{
  "vocab_size": 8192,
  "hidden_act": "swiglu",
  "norm_place": "pre",
  "rope_theta": 10000.0,
  "qk_norm": false,
  "tie_word_embeddings": false,
  "extras": ["capped logits"],
  "lr_head": 0.00918
}
Each number is 128 + 32 x the weight over the matrix's rms, rounded and kept within 0 to 255. Layers, rows and columns count from 0. Numbers have three digits each.

# gate: layer 2 MLP gate, 512x128, rms 0.199, rows 418-484, columns 0-63
# up: layer 2 MLP up, 512x128, rms 0.195, rows 418-484, columns 0-63
# down: layer 2 MLP down (transposed), 512x128, rms 0.0854, rows 418-483, columns 0-63
gate418:089166148135204128152145171182117153115099123098128153129137141153176157139055159169163117118124132114097094135098162179139108111068154090178059100115056148076131133150164109137190111147126142
up418:073119124102134137150033144095090156141159143082159169113140152120117095135142129096115143132134145113153144132141083158135173112108171157176160149115130068144097121083130075116125120082091151
down418:058117109133115103169111116163116199130122154100085174149072157076154053157159102095081125123135149108163125145136133147148179158079095143132135133157103157136107118099138087133153080071144121
gate419:117195090089132094133179159111105115076167083111150058128128109105123174124155108195122142145167174156172165215174139082121157097150166083147066100171132163090166125138079195149163161113141109
up419:088121145122159086109124148096149169069125189142113209099172146121122114100125189146154205075114160129099079194164118102072123113078100144122129201081129120139140123179163103167153152149106159
down419:127101140132115062137133143131143071101118157114125092094138077137168152154255138109104135154086118048168160144166146145117165122156177095136113125081122102120167090093107116151177115152102126
gate420:111090095092143104117187133165174103105118059101134111063090169119154155176142122124123167134146150173126148140146159121110095118140167109120184141144097125130090161095098137102215136168106088
up420:124110130137076145128104129085153159144144173167073172186171143136138123112117154146187130137132105156123131184127078135123112156163084120119096198110193132156130103126131160099038142137163097
down420:101153143109073124159087078143142159150155122080149094114055103155099107103178112127116146119083129091082087119102104112103137134062178134171106137159109099136158158102106108160160100098107155
gate421:109160074129126062088178125113153176117132125161151131180114078139154070147125117137118111193064189140099089131099144083163169130192137106112132139119178156126175087110136198138119108215047075
up421:124095101117094138131156161089166158145122147125113153189079114128136147145098170150101065214050214133039111077157133136119153123159062165089186151106106140109077174137159152141152104141070080
down421:123125208141151117158133099148145105135137117061141162089155199159195159142193193149165134080210059145197184087145157139157090117038137114207092078161111135192142122168111136138160169076152165
gate422:148120180092162104122127080167136122158106138156215111081109169120178109065128076188057155108164124105159089143131102136148127117082099139117126095095117042171102102150132130155170119187152119
up422:132166154162161140141131129061132137086120133114121129154169105139135124128155190158124098096092133131200168126180140132163088139180100162132128159126124185087151190141118087172173145094090109
down422:109135122115103130112103105130127104145136111136171134124151142129126099153085193064155165128081064101131149096202095112144192120152122120095135133139126114109149158111164129203121078147168148
gate423:121134169130055093078113111126177124143141073125125099105138155162153117116132147149167142058157099107064129134121114082123110152083114131168087212178150115141145147117181124121156062105044146
up423:110061108146172125072119152099113099069144148101147120112139132127092154122162129111166130043181139131130098159096148133088092178134143138151156168136115119119149124095081126111151147183161121
down423:090148116120045086104114112150169140124142095082125160126109176144128095124082102140166150093127083123068097144107106088125141158131149153152048169134143135130190105095133160117119070119093169
gate424:194097100113109078129136152112123173147107103131130222133166156111092097146135101162097119132138094086159153124132124198124162152078117204182163192180136100178132198132130153100136095120105148
up424:060180163169123171151110185127110103136181126120095158131143143118132135090133069118123176144157111093096098071190162151185125127143095088173029099093171144123126098116154169105083115086144115
down424:236188116169123099081132082144150131148099093140162201145135121113166118176092161126144080161098127142133147135130153176076147139111145165106143177139122138130107143101154089121149119200125118
gate425:100156033141141142124155143126179129154144079141152126148085138070165079134145168150129113174098143147151138168135202142103157170143139115181160146144114149131124087148134117130090124151159147
up425:125131186156173128139132136148100164085114157107074100095131118159112113125143086132121154081120129115117112078152072113114127119095136160112121091130145158148057124103119124129207130133114134
down425:118097176141076046190129129101110150139118148134139133086140148157098179145099161130111165154137130126102137087121112085185057126154115139129098080068105142108173139091170131174134124103111133
gate426:129135158123106121170162141106093108098173105150146142120129121161093183068142150121103143148073135157095093128130162163047128132177161110087134131128131135117140107136120120198132149128079120
up426:099143163118137166206104118188124134147111109128122104138132080081083127145159133141151140144133116104135158124144106099107212116171130151189132097120176160056116180141148192141114110124164170
down426:211108099145063118084160088093100174103081132114144139155145156131188079199103091134144099106158129122118110185141059130186110132107106127130103100079098062113160129146121140105110125125127129
gate427:105111148152138091159138157045161153134128108142109181083172113085161101105155126180130152141100154121142117087148040128135073168119147141125135053135099144089173161129155080150107141141083101
up427:164182089170111120195111117100114162158105119140089129149179109097158099144128092102092085103157101143099168058120117156147116172107168119110129110160167118107140137148212118128081110059095091
down427:131091125073138141068129122168099140120156128079144138175086152123128161106128125121130122137133114105140150133098165071123102094117098102159116165158110146143109114173136141139180125118122123
gate428:100076149120065131188138096117223153172093079187091114135095188138166137112153120072119153088154095066123115103153153195134137145135092123106114166163113155179137140149161130061119059130144126
up428:160141106135167086128165139065188123106108118142114099131174125128156114089118107068165102111169099171209170076106111101113146146076128152102125162147153158066058102147104089085157130076078122
down428:063089125078105136145085137127150085078164104067127183091112134153095172180105140206055166129094213071110096111192153143129107074129152104164175111138101146179170131157142126160109111104158121
gate429:133090134095085155121066127129168087166081100147112171175175182140172130093152113130115095158181079143158125132123106162132146145096122107140181124128099183079119121063085181125182161094155168
up429:129140071110109143160112136123122136069142107152151106171144117090144100149162101172140112148136159082080120162163132185101190142104125089164178120146173116139097088127177129070043132116154137
down429:157136120177128085158120133164096107139161201123096124110063086116102185155083126124096153099123197098082114153104094137101098140093144143116173114129119111131179117149134136140073097088053109
gate430:167152137129163143093118097118092150146138165159148126084138202137119155080180102138154098119086106070193121118178188137116126140125154136109097121063156087066117128120171136116106093087127104
up430:160126134139149187116078125084116170166114112223122142085108203091151175080172101152199084087192071087160046123134146157149144124133066123135122127065121067125140095064150140104119138087156212
down430:142108160124089089144133103120113104124124158081102098166179073176119131155069126106028163133091149165106148164167000118092108101147152147100100107218122182126136152180133128142153114152105137
gate431:081092168220122106089195118068148142137119058139102147159135089148118125113113114070147163182156192153122098125150154122108128118127176152140135048080069174092130173094126100144150116161130151
up431:138147117074105138140035107121136080168103107158123154200085144141125132160077122069131085128130152114153199109092180138193100116192125086104164104137117143098140134140132129129109153126081150
down431:150133080070095085126132110100098078161144127179082157132131171089118157171169156120099048092101081113161171192095153079167138171133085085164163144102125057105128112161137183153121125092129109
gate432:136125105183196107127109161165149116083090132167180090164140097107124176147140130112121143152150144155099156101121136162150058140149102103090096078072169130185123102107101133114120139118166130
up432:122125170098047159157129045119168129146141128117106140103078126074104094080097139101151142177080095097136142148128153100085174130131157143112175124171104099064171106151122128160119109142128115
down432:092152111110129171174195068084096175122063128114174164130149120078080117116158143125126105136100123130144174145126110124183177090090118160165108079096140132055120121146121198178142175102177166
gate433:123090166186162185147178125164179114133088110102142074134125127108112122147149134072089123207152155151183188133141124149138106076121159176166178125129119138120126097090114151174186117143142129
up433:065103122131120107149133143143108121125160129084136160165118129136123095088117128147149121023115098126118075129151170101169094079163082093141087110076077169152063121185181104109125146189059079
down433:082151122084118123145131176112105141130165133140188156105082160079069034154209139163119093115142185136122149141116180131126113175151123100104116133088134117138121134121131128142178119091120128
gate434:057175104079097137194086137033089102139099115155127115105106115067137197124121135142123140139160169103139110128049098157135123103146107104121066152114157105090107088153168107119160142098114133
up434:160163146161164107144147168129070114114144110169111076133160168129115152145107117156129143169132134119141139165122159070082158155105078158137139117148186163087186138140125119053029149103154089
down434:147116137148111135144145142118107078106194136054072071172145111115096146103121116118034077127150125148094125139156166099108177152119091149076142150125147108117167179150148151139145113123152086
gate435:208187093118082107120156085171126125123094164161166085105142134047125170112141080116102121188115154115086112130138031194103085131137096074146147171140169138109127116124147163120131122136106135
up435:217132145113132114100091144164127138105137197158168098189146147129130116106107130113100084169067107068089214114144133156095128145091053120142127086186174134092093102155142122147149112174099143
down435:074133114152133207187124150059130143157120150115144186097164107048150142117120113166122160106148067153171051103103131111142131128132173144107090180120110048133183103050072155136096130139147161
gate436:058169140120100096109116162117175173089156078141104126068145085099151196141149086180118089062129148176122150118125154184213110176167100127067109124141091190094074149154151148120176144131117213
up436:118202130121119069106166156068120144135159103137127103078133096137172131147098119120123074111174101173167120116179148242151124192123138159107100100089118149105124078166144105128209078143071161
down436:120103158094150155173104181163106140187116135133211157155189115105091143067112074110108133125122172138121097153134137040100098116070098145098232141148117064135105230109072118118102140145144079
gate437:072106167136129071110097076068147165134180116128105137125160140182132138082158127184138136125076172118118138121130190125083123146170122095048129128122119202114077157124172103089136123125041124
up437:184114108154095153086135115182116105135103152182190150133087115088184081130106086141083151124129081104081164138176086141152121122089135169209089083102149073185123095117143156162073094132197116
down437:137114057114113159128207108157076045141105093113169116107113061149166055194106164094121082106087066098085137107177124099189118121133117158139163111137112162105129130156115118097092177100186172
gate438:123111101119089125144115141183172107152048163124135203130117133141159108133088134138075155124101094110159129154103123097155131083100136116130127111140122111131158171168199104167140103153097147
up438:139083121094130169122111131157158109184091126125146164138113128148185109130121109141102090097121086116164112095130130084160154068144144159157075124132114126086168139143111087151123131136101101
down438:118148164220176093130157117091155093100090180152150140159173125078092134136083119079104149190130175084090133129089138138097146149110116116157138096116156114120103158077126086150136111090167076
gate439:130083143137117164091081101143176126127131102148100079100179139154103187113093139080067110096135103085152111121131172130156093123171050205133106140153131150139138146062139171167133153138132169
up439:116161077144117080181119145139080135152120125130137122144063098113133112168099146203200190133128146135107123179167112093127140102123175084114117123126162137130138146157103154100089048127079118
down439:131113143123155169199098163077102114111115186103089143127150163145160166132162106152138100117166185183143045150028167133136093157098103127171141121079134134099133142100113086180101164108099128
gate440:127167181169040119206142094103160158117085141107098144117178123116111150135167123127126124190105187052220124160126176162117111173074128096168088199104171148080104167121210165104178130075080147
up440:118124149095178197124133138183234123153140138198202190181128123134144067082113067068121116177075147135064109094092096138057130102048151117149156066136116122212115111132097124165127145133135208
down440:100059095151166124102149150097066192144158140159167131106144062137213144107080125140131152061135134064124142122156115169177106098136139203134082101118132099151108154136133195090114026163149085
gate441:116108123114161071147104163062097122150197162101165150121143121124116147149110164155122146119137148136129093170053126174141122116121105079106123068137131164146141020166147155098151155111192131
up441:133152175152081171164162147139112098199144110122095133099148214103087123124136161087173142196177107099113143078168158128148113100125186134136090151097145118132122082104116102120122131076114083
down441:108154094160113155156102188074053138167164142136106129117076174114095151119127171148151137111136113085161099136085101176178088176148140139128135140068141157109125165121074114161098158120139075
gate442:106066114131111148140188096162122184102127135156120120098120147100093133102117122115043096143143136088133155133133140155116132065143156174117176129180143115119105117166168105086170137162160116
up442:068131174103130107140093120124160090107160152090155150151100152099145099145079075195145132124035104137114134134140167115106124202098123092130095125134088146063103102073144123133169150175099101
down442:129139088122138120084078154120084116112091090094144156090103111143163140109143138109126135162186128147161159046090103183119183089128176153136115106127162121184125205129109171016159156069093139
gate443:144116101125158092150093193102106061115100102147141079124146165181115163079119159104088113065128080121138077164094115173166127095119111144115097156089107150100089079084134098190193154080114072
up443:118116142129108091097096219072128152113112095128093104167149103179118139137086135112132123100194132085167038115105109167195046079165164157105152094104114145094115146168143134113104168074104134
down443:129068074152119105150170188060087112085135134140124071166164135164134150179129144113133181067179156099117052114120149149145054094103150135105084151115126168129148113116163121107167156120053157
gate444:167068108126073115100195198195157123145138202201152143154124154119160106115187141135084146181098074091094123108157127109142075118136070074164127095144120164146135079118135156135146125089210195
up444:175148112088171135136122144133080152154125114199129176123137157088145041076140161175143107108086150104131120129084098134131064097144165166151095055169110172109099122135117122146118092135106109
down444:073170125167106121147148058122107121122088194122195166139116103110249123148150098107164151153122108084127075080182090142122118067092126092111156110103092071093068122123084144133100116106081154
gate445:112115145146172145156112115155119130077147115078143151126145159092166149112095160092073083104081125166165148147103096128139142105119189127132121090131177093131118140150125097162099105121125132
up445:145117148107159130132140127162161169113160107066101164100112130138163100111094178048104098102099139171124108123120093102144161125099209127131105092151134126145136152122136120164129140153121092
down445:113169130124111113113122074192101133140141107098093136153106096087112077130098098100149096087117190096071151145159109179149150099117103103109169118118140073089108148148147098119129108125138197
gate446:100123086089194120112122112135124158149143167127121128190129116171130101167183144134092113109105105156168163150131187145109097082091120089116111057142091158060083106165122072138118109150126167
up446:072127106113098096157117083140159097124091102098073120180113085112148131162119147117136133143166108175136144189106133139161141156116124084122146077132159154101148086190171088137128111161107075
down446:134138175118166153167052088089141107147153114116115172140156091132112096109141117148145139086106109168138200159153079125132163099147171110168121090201106063167141076127139151091135122129115149
gate447:139168184102167073071181221101183099149160059132146138112146138114137119161144139169121143112121159155112136041084091160105113148124174139143154117098125092132149112151078109120160107103135149
up447:169119139179112114122173106114116099160090144132176152156092158115122135099126087084105116194105127155105112199101164131134118113176131078135100156130143108175093153119102099153108143109169082
down447:141187135134111126132166096161128137111097089138112100123070105119123084048161110148147085159109132110144143147153107122136114139170146131119118133099090120137181168136121140155118169148134119
gate448:134104169142089106157185178161080174128084171180146184130122176124075139071161088085053058150085087062146136105126207133143102071090163146145136128164125098117140074173119199167108150146165136
up448:106143102096097176196124105099102080161181052100092104188119100140152056176084148173161117101104113139126079118097121101109137122164138149146139109123143154118088119161120096097171085099062147
down448:181087098158127126066075087065192118164059108152125142108121154128172145172168140189170143105119177118164155113091110130176150098093099099096117149124132111109138162117150143126108105110127148
gate449:129149127183110103168144139137178163152118211128102119043112140107146097082160135119150123092157127093137158159109104130127129101090083102137127087112144120143116112107136116125137167150202144
up449:094069124091165105140191124152185180166091115031129066212097166121182169114091196073154106185145114200178145158086171114191129132118119114140138140090133073083038121091156154104126122188114120
down449:186156087147122089101077086152114170113035073133133145148163196108068100193099195134149129189069113104181159106183114144203160140120123152134092173087119187095183100111115146178165153124074167
gate450:087115098127113122152048133118068112071108106189089111120095153180164178108146115104147117082183084163133145105163163135126141189121104101125213153127093141159055074123141075130117130115118110
up450:131110142102181135135155176147126108112154106150168142154109212149141118127118144182169108216187157133091108061129137178105104148124148082137118136111132116160090035170159107145178149128136142
down450:154090123139165132138139132153157099104174120099134142111169124093103116097103157032099094092145145170105116082121103083150092118106037176132157129113166088165128181120135128134136140172146094
gate451:119132159158116077142068076128090104132131096101155122152096104095126164132152135142097147129060132066117101102029182151182146106106136122146108123122139108146084085136130163134141081137083132
up451:117147140090091117113089085134114080125133122154097079121138119097121181173143121188108167144098149107134099109048173147136144128115122114117142083140168115107157087118133150082160136108143150
down451:114126199124185071155082128140087068128135136091144118132151138140105143127121115146118145119156168174184131159057126171149141105169126167145163132112125089107136154142091103122179096160085132
gate452:131087119162132116116151159166123081142158148114100135148086101121142106109173120184111128127167136088119133149129201122124089109127084137186139137127134129062122115152043203139123144088143145
up452:151191135041103112185114064153089168163075131140120172084167144083156117154143166103208123177077144163137122131096091159123155103089135096159108134134113204134137173148198119155112142130132123
down452:154161157116150067173137127093163148142065180192109137051094197129137066141135149124178142106078112119156086145104107103114139115150175122095099163106046156105139183172187101126146110196117111
gate453:165102168099182111152120158107150144124155109188089070177118123172173117065153123105122159140082128138146160099112124121124113076137177120130080105058109084105157118102076146142155152118156137
up453:161117144118195095179131160117125128101095133164137130161130099199147123080108077118111133100150095179162127114183094127164103127141131115129125136129085144139118129105112101199148146141130167
down453:205121147071180137191111122127150136119142099146107124177061096146144122071122060116109150078090101178116104129086112083157102096136147132131077112096101092130111132129183140154141149158168173
gate454:062128122085132115158120123158125163072107129102067118136141178140144150092093052092090127143140098146162120133095133139113155139123141111141179104157158130140102175096180108102071164120133149
up454:106098123106136103106118092203092112093111158134111124129132146156115134090116092104101107095140121122141117140078114112143089135129127117146176121161141154150144152107174070140126101152128115
down454:129151122115198130119155147115059118113122163111172096134125129120121138091144151113134118106213130146152168145167121172145154096111116146081161134089122133134136149120124113100145154116153096
gate455:122094079081189157104180134167101138158178155159175128168080137132023118109144125177051118146087144149106127166086127112115132140182142099083134093120154147070147169119143060098177118123109148
up455:069126134129119142115124151148175091111170144146088185148080094195168062086171117138145204159108100145123171154113159141105145162103142077166137093053107177106123201094144083111128156131183124
down455:175128130092132141164188106218163126123186113128120129130093124118046166118092127099095077134091209127145155222173126054148167134181147084071148110123131162074164171135128105080103152116077125
gate456:099143143113092135082186094137109126112132144136126141090140076164097098080078088117098117122183094126171146180137162157070094205178146171095135090097186135108147116135123093146170116122128110
up456:099170170116159135117146165157104104114085153168121150061153117146109116074124160133164144118146122175098147122149122096036121191094199188174158127100171126116126094170122104108130103123157141
down456:141169109094121105106118142121117108136088093127130150148138158134111143072109104165173098094142116107074148116147100102134133158116143128152103146175140101067150147144139146075124112157093131
gate457:179147133121177136168132127101131086103148108112184084151135130130108119163029072083085138213159173170111126095090110145120128146133097101130133125184122107129178152111159178099133150123126125
up457:209130120100131158163129114097103113077145109149097076097119156121129095119108092077141095137081125137089122073092107149141124133106132086158145110163134120134117105107118185096128188107113062
down457:146113079150149136169169178139146173106129096106114120056175101054134154131136160101139108076126124126148147149152137049140162124093095140167108099131139157144148091164139083093135068162117128
gate458:097051165137068122144154148149186154067130111181099129189141143159125104141155133068150130179141109124116130134054126130101141088109072080118137212100125107107131160185113142199152108177162047
up458:131155173149153177090122175159124120171163133088173079095141115162137135136071119103133144170107149116088101080112128177106166179158132202162226190177095112166136038094110161123116142136162138
down458:122142144152101142155161110122152144165147093125180254129091140087141151150094110161094068068156115153125184127122119100168114082110130088095120051131173154092142105133190075115125146097117065
gate459:132154154116097128130112119139206137092099067096087143121077205104082143111121169116089093194095120160076135107096165103165137137119143113186173132147099134167125107126134122102154085118103115
up459:112090165099185104105147069104109086143133125081152118101198086147094177144134169127096162184114134157215152051109104136204094116169126105088139142084138140074107118122122150152143187157078150
down459:132140149168137160122088130162134169135124082097157085129102201099132091075117208105160127128097000170116155129127126070157168142141132121121159139174070155138118071136153139153110130117164089
gate460:113132143094087132108116150101099109110088118142148113159102161112168149141097106139149115185128181129133214059133148131167117165101138108113111137155156160081108147132138037125083077174123114
up460:101165139108095148135151151131147122112177137125192162148130103125102044131132112119133102198118173126114045164139123094092117093143132121192112128118088148161148149153138207127139130127131161
down460:144148123119100056138176126153198118103164118071140165119141140110171137133172179129097100112123076134084083152135148121109125125132168158205180087129113140112109102125149196159169140111127157
gate461:144161120157115108122111145174075146157177118189134139107093165194142178157123155148147053136127080120125128088169084141119117057111161158108158127122135152038086122114100059165137080133119125
up461:088159122169125099129157137091086085132067113147111131163120118127133198102133215158147110083103138085206153154114145135162175158129169148159138139184129144113151150127130064100108145110116160
down461:135113089118157127168073102157132191144215142109088081100134095166122144176076122101144187165156092158081126108165122131102113140149062114157117132071111198147106137119107133133151100084109165
gate462:143174166134104087130147126103118125203132155139124155094162162177158125156102099110145133122133109147127149085130122110114121054149131152155093141096103156101168128190103147137161147141147124
up462:138137118145149158165137075109140165109146120137123106101128085099126130102116144154135135150166145079148137127127149152156173170156170116090142102163158139207115136083148161123093123113148126
down462:095114096104146114179115106118125095135160096194118110153082097128119126150176126125135132105156173116161128211152124162150140152119128102101127071162118140150092159097118107153092098132104124
gate463:114140132161037107101130105092153200116160076194212160137194133117146105154095095124117111096142146184099178142094128168113111189143155142157113081116140085151163179168115116124126109096157116
up463:166100087132115115176126178166135141204185161195166217110150110071174088185099094131190163094156110194135116111094085166155150101203196138183134136102080100080155157168073140145100124164140086
down463:158090123127143129074120122095160086145072154133122162132133147155050159194048172128113157135203091134152112125104169120114140161106073167087114166167150116096123123122108115122052143122166130
gate464:115175107142079175134112167123102163144101096132102132145149180134096124081156132108148109189176173194114149111133175113149111134138182146115206124141123160196141129103144135161155136129123174
up464:174097076099083202166102163123091094120090155135109101116156135145093116118137169134151151125174171114124119133115178140115081103119116136131125107152162125182133097155154085164145102207175125
down464:155103121127168101070146014115064117140155149100142129126142100115128135160086094058076106110094115143125135132149129171125186221115147143099079153123117081130084136149159115084126104096076107
gate465:105152108128182086113100182168176138094170125137163132179155094080105139157109130144131188130124132139173178106092151091171101091165144118143119095111156138130174153177102150186170093155128108
up465:121126085060096114153150135161080104099159072127128154162128113164188067152128102144163101103148168136119131109148137137068087172146139057111121167158124103076142110177126112138118089100112131
down465:129154143126082128129170092066133209183133124131129130127145156118180147091096138105098149124101070126130177195118133186124140111174132096142132103133130105144113131070158136124109145135094178
gate466:130145148147113128139145091134104170123107130149154095122136178103119119110130128101127107128102127126081081107122087171168146155122126127130186091104094147162109079111161165113094096141135160
up466:101174193150141049135058087123218100144097050161120118143154082152121122152160083119108105091102162154177129097134113150136183114153184070054134133137184164111182186122101085090145134139112147
down466:117061127099142162153158131153045134151186129128130141160139146085129116154121126175188169150164161142143156103091170111126070135123094186222092097104075155111108140109123159169142125098098098
gate467:118095131151148125114163180086134146149109165155079167141146118141087122022129169112055161117152120107143145094130133116152099141198093106162082168101049128128195125107115153115129127086085086
up467:152149114097148110136133133116083071111125132127152141193146116130075110130121147121098165144167116121167119127104149159093179194145096124117080129116094120118120140157161157141105079155105134
down467:169134113094158114145113143155159142095075165132101173151136091104099099035104144122058103132137129103158139093111146121124132178142100127158064117127108140138095098167160154124121112067128114
gate468:226157146137139156129170134105151154087137122124091125148164087100146192135134150139098115108119108080107145172133079105178173138101117102146148165085141118132074078072151085104142112125095102
up468:155171114177084142126145131108161183055042178149086134150081131142112136130152166097166101080106144080132104162092121138189074078122111133134091169107113123121056158192115134119105100077079150
down468:073105105155167147118103094107112123103144136107147131131136136135099148115125122103158104189175144088152133110139171147110095176106131130126110070154077107164156171149056115153116145123182136
gate469:105118144145161158099080136106098144084160108104150132149147093120080094155102164102111104167102076157154178103123185127131085150125134114113131166111146129132195130054077124107117148129138146
up469:193100136131076142090126107166081129136125187153089107098070136127170183154127109149140146074141157140099126149088087159108158113136133128157134101151133128143094116183170147106133111105171112
down469:073104113122115157119147082159127136101114133147048140154141162163105158164123086153083158098129154108157119159081145124159125123126127135147209071114168154084113128140137184126123124122146125
gate470:157142105182158134119154067149133131074135169165132130120167162142095118144148154133141179085126157096154155168119188140169050181140134139175148159111103107169134133194084133135114148148146125
up470:117137121116133062069146096116144104109175195102103115151175136160129109178163124094167158078142133126136168152171154107169084160107116110103132152085192087166125131134104139130109170093189130
down470:138194103163190168101130072138101106142133103118106150117236119127083095144077146107151138109097143119172115146168142159141109125096121117173131122152108067075151134158055140103144166111179047
gate471:093149083147103138060155086165172208130073127132087090149141126118065107147161160113138152118131141074098098160143143121200129169122111138151113123118107094137103055095145161156179099209113139
up471:075145080131138100161150177062109086146184115160123198181080157105157110177162155110112139132112121182105121109131164206077102125133137109135081085127060106148171170118129144093135108009114086
down471:202093170069054082121122083182159150101074160125178080049156129141158183121083174094158145097140123121152133113147127168143163085159112112180144150077163096101121092091084132144150067170116221
gate472:191146142157118079120141109110156104168137090152151082135101139064118163163157157145038167172122089139098134061189078163144133147167087106115090095151109149136117139078162149121135108097071123
up472:137161120136110121118169109165147081201160079135126060142116167113142154189099087122113128103128092118121154148128114119148085171071038131170110138171166093051083142126137136131108121141112115
down472:146143133111155084097088107141128167089118144194139127179118137094091122132132130134135141126140118121145140025097149199168113168098138163112109081090167201147072118149157129089177108080175117
gate473:095054087150121143151125145139106094190157108182113153130047067171113096103164149060151129108160153042074110148131175096107156142095132168080120137136111146073130094152128142132100122160137107
up473:173125213117098131112151117101150150059103097127145109049156115109159113107088165098080135157142065144124126165145107143144125119098087083176097130073105122178126128120097176152102086098085143
down473:104102049117155144216113164090102067141119199168153166176134160136106146178160059131146161143146185155130098110115163160135127159141094175095119146229100147076091099093106088098158158154095067
gate474:175169094116166072079088095124105113140104118111118128101145142156183172143061107125080168125091115119135154150116126134083112123144156105141141159138091144133109138127111131171110118182127152
up474:152135112155117161157125130106131160118121163103146114150122126112107099099166166160139108123199133084183120028158119149184117127198095129091136130118115109111108133106112118127099138135109120
down474:124086118163107143231153124165142144159135127160139126146114160113093128148159122105126116112152107138136039110142108181198142138129071157092161122100122147125144071088155140125129124156082168
gate475:132181116152076093111127168047056111049169145132145137103127078114139147172136172146080128148153193157077118126130163186104058220168109172133157153187092144212108111120143139103104117096140136
up475:100220132140115113115101135071098164088145043098136154200165121130118103201113158105140129103103089098112127146156174134136101129096112141074114164227151201103149131137179088135076088086142098
down475:140133134083135108100072168160104077148075112137132153124134150177074173158148141157117113109110072141147133208068127095207121167073134132109098115182160179180087119159087136185165167129124077
gate476:159112149116122118132096090098132116156176077158131161136121148137127110208119164121138096190109116215106185072124071132140164097139156130135111124140139107124150121123133106113147127122144082
up476:119074130145148115105178108118134170134097136108117077163138088112069140090098126104150136087167149109139117157141165134112099147171088131110153141077127165128148129095115108126099139178144165
down476:114140098109124128152140141140163117146113132105135146105170158175170170153135120143121140101121101113113162152157153150155122143066197149122129078101081108089137187183115137136082149155133166
gate477:097117106168110138148080150150123168152065131082156135079078183115160118122149180145147190143072094068107126119166155110117107152036070123085097143159171109124143092154159115167131135163145134
up477:126116163136147150146188035121131134169205090127102156135191116150124112084138137171124088119105091167159111104117078158119104124186145153147167128079110130110131158129098109169125118223122145
down477:140157156080118145104078196172120122110072117087125123109039173092147122127126145125134116150123134093125134113136129091136181144147115144103134119223182097148088072076160136081151147080124135
gate478:115174138174153132148149096194078142107133071134078112141075095171139096153135159184147131164088131152133148175149177095148174146088126165200158192168144124173103066155072142109128112102127084
up478:049101040133123175094106064136154151151151134138068155135128176153110149079167106146116095164086164066117148138179121111180107101097145155212192122095160128142067064128166113141089104192160124
down478:156154255151055136074174105127088173145087146081102078122119124118129065098144135122067196103244148143100124092150059108119095141161087119080115124155071143092175120100120142110126082090087168
gate479:069064119084092123137119093117133093032097172136121143110107124157159131128123104099106092138068086150102149119138175155065066116083153071048057124142111095129131059186142133134164149136143130
up479:149087097098137096125136086118131082044110143177152098095122074125170142113143136133129084151094133138169129125143137105105106172131203121095128125215152183085086082154117128090145154104131134
down479:118155076130137129040094140192083115107167087110152131139130079158121147094108142130102098139146150092160183158135104093141086102151130106053163126178162115111134132104137117098145157151134097
gate480:185079083114123040097069130137129126119119124129162049121143153116126138149076142165137139110139118160134148112102114155146164191138124139109182133106148136159140097131103119122159161058117137
up480:149161114096191082084098099105146115100125161137118102141146117170113149088114141119150144124136106121171156164061083119100147146072144137155132178147158140127134136162161147143139115160123166
down480:179085084132150076100108135145129142121106092112098094149208160079111113125136143143150169148134088116109119098113102168135171159164162101070133174185125107153094127130091165141134100142091159
gate481:169178124155119146145105083132146126146152109105155112161146123093173109137171102173160141132135138177111071125119085231086097161119133089128133158157125114105138111116078195166060112111165098
up481:152155146115171139173079101069118097201103076142152110157108177082183081118167171183136129120154227147120100095117097196131087128028153153059127148119144093094097107160161122149163147097140111
down481:081136085091153092129164110106060092104162139158116142171117086178128177068078114163101125110096091091183136067132101131097163124148158121148058102093116110136173182125072095175188151134154170
gate482:159104146136132148121144197168157114172138131156162146146093104114165121138172092156154130084128146090145087161143154172171135139133160138177120036152121189141128189110146143117165136125110115
up482:165122106116116190105093128088124138171127156134161070096156187108111114106090126080095138087069092108171148125190172126152123160107132140146111124133106104158080138076135079157125133107103169
down482:133112132109162157117191120160149120122108155099120113111114176165073150122125133165124146087162162150114129171096135164183153138101160143123092116110188140169124102116172169142095176127117085
gate483:114099116094117140123127127111174088151146095143094062137164228140150138142116188146143161139097164125100108063165193156189107067160085148102132137098104166122060172156152161093150108047181074
up483:185138112059147158108170131109180090140083095133136099124163183181099159176132178123083154093163099151105133114109127098143103062134137112051123157085106105098051126073121134149145157088114140
down483:086069080064107095124122179142191141184152143167108101133174171104116139111132181151127134124080147129108175074149142158187120100124119153166096096091184169130062165168143138086132078134120123
gate484:134204109101123130168169157113107133067120059092101100100144148075198068196165146152163114119166172194111139100142219097106122165142141092138105109141128162177124168174159098111124077144107046
up484:097127065214143129162136084123119154131114096135125034111207134124175191124096177152134107139105112195103204127139162092121098119213133113180110145119095108171075158094123105180126179105118169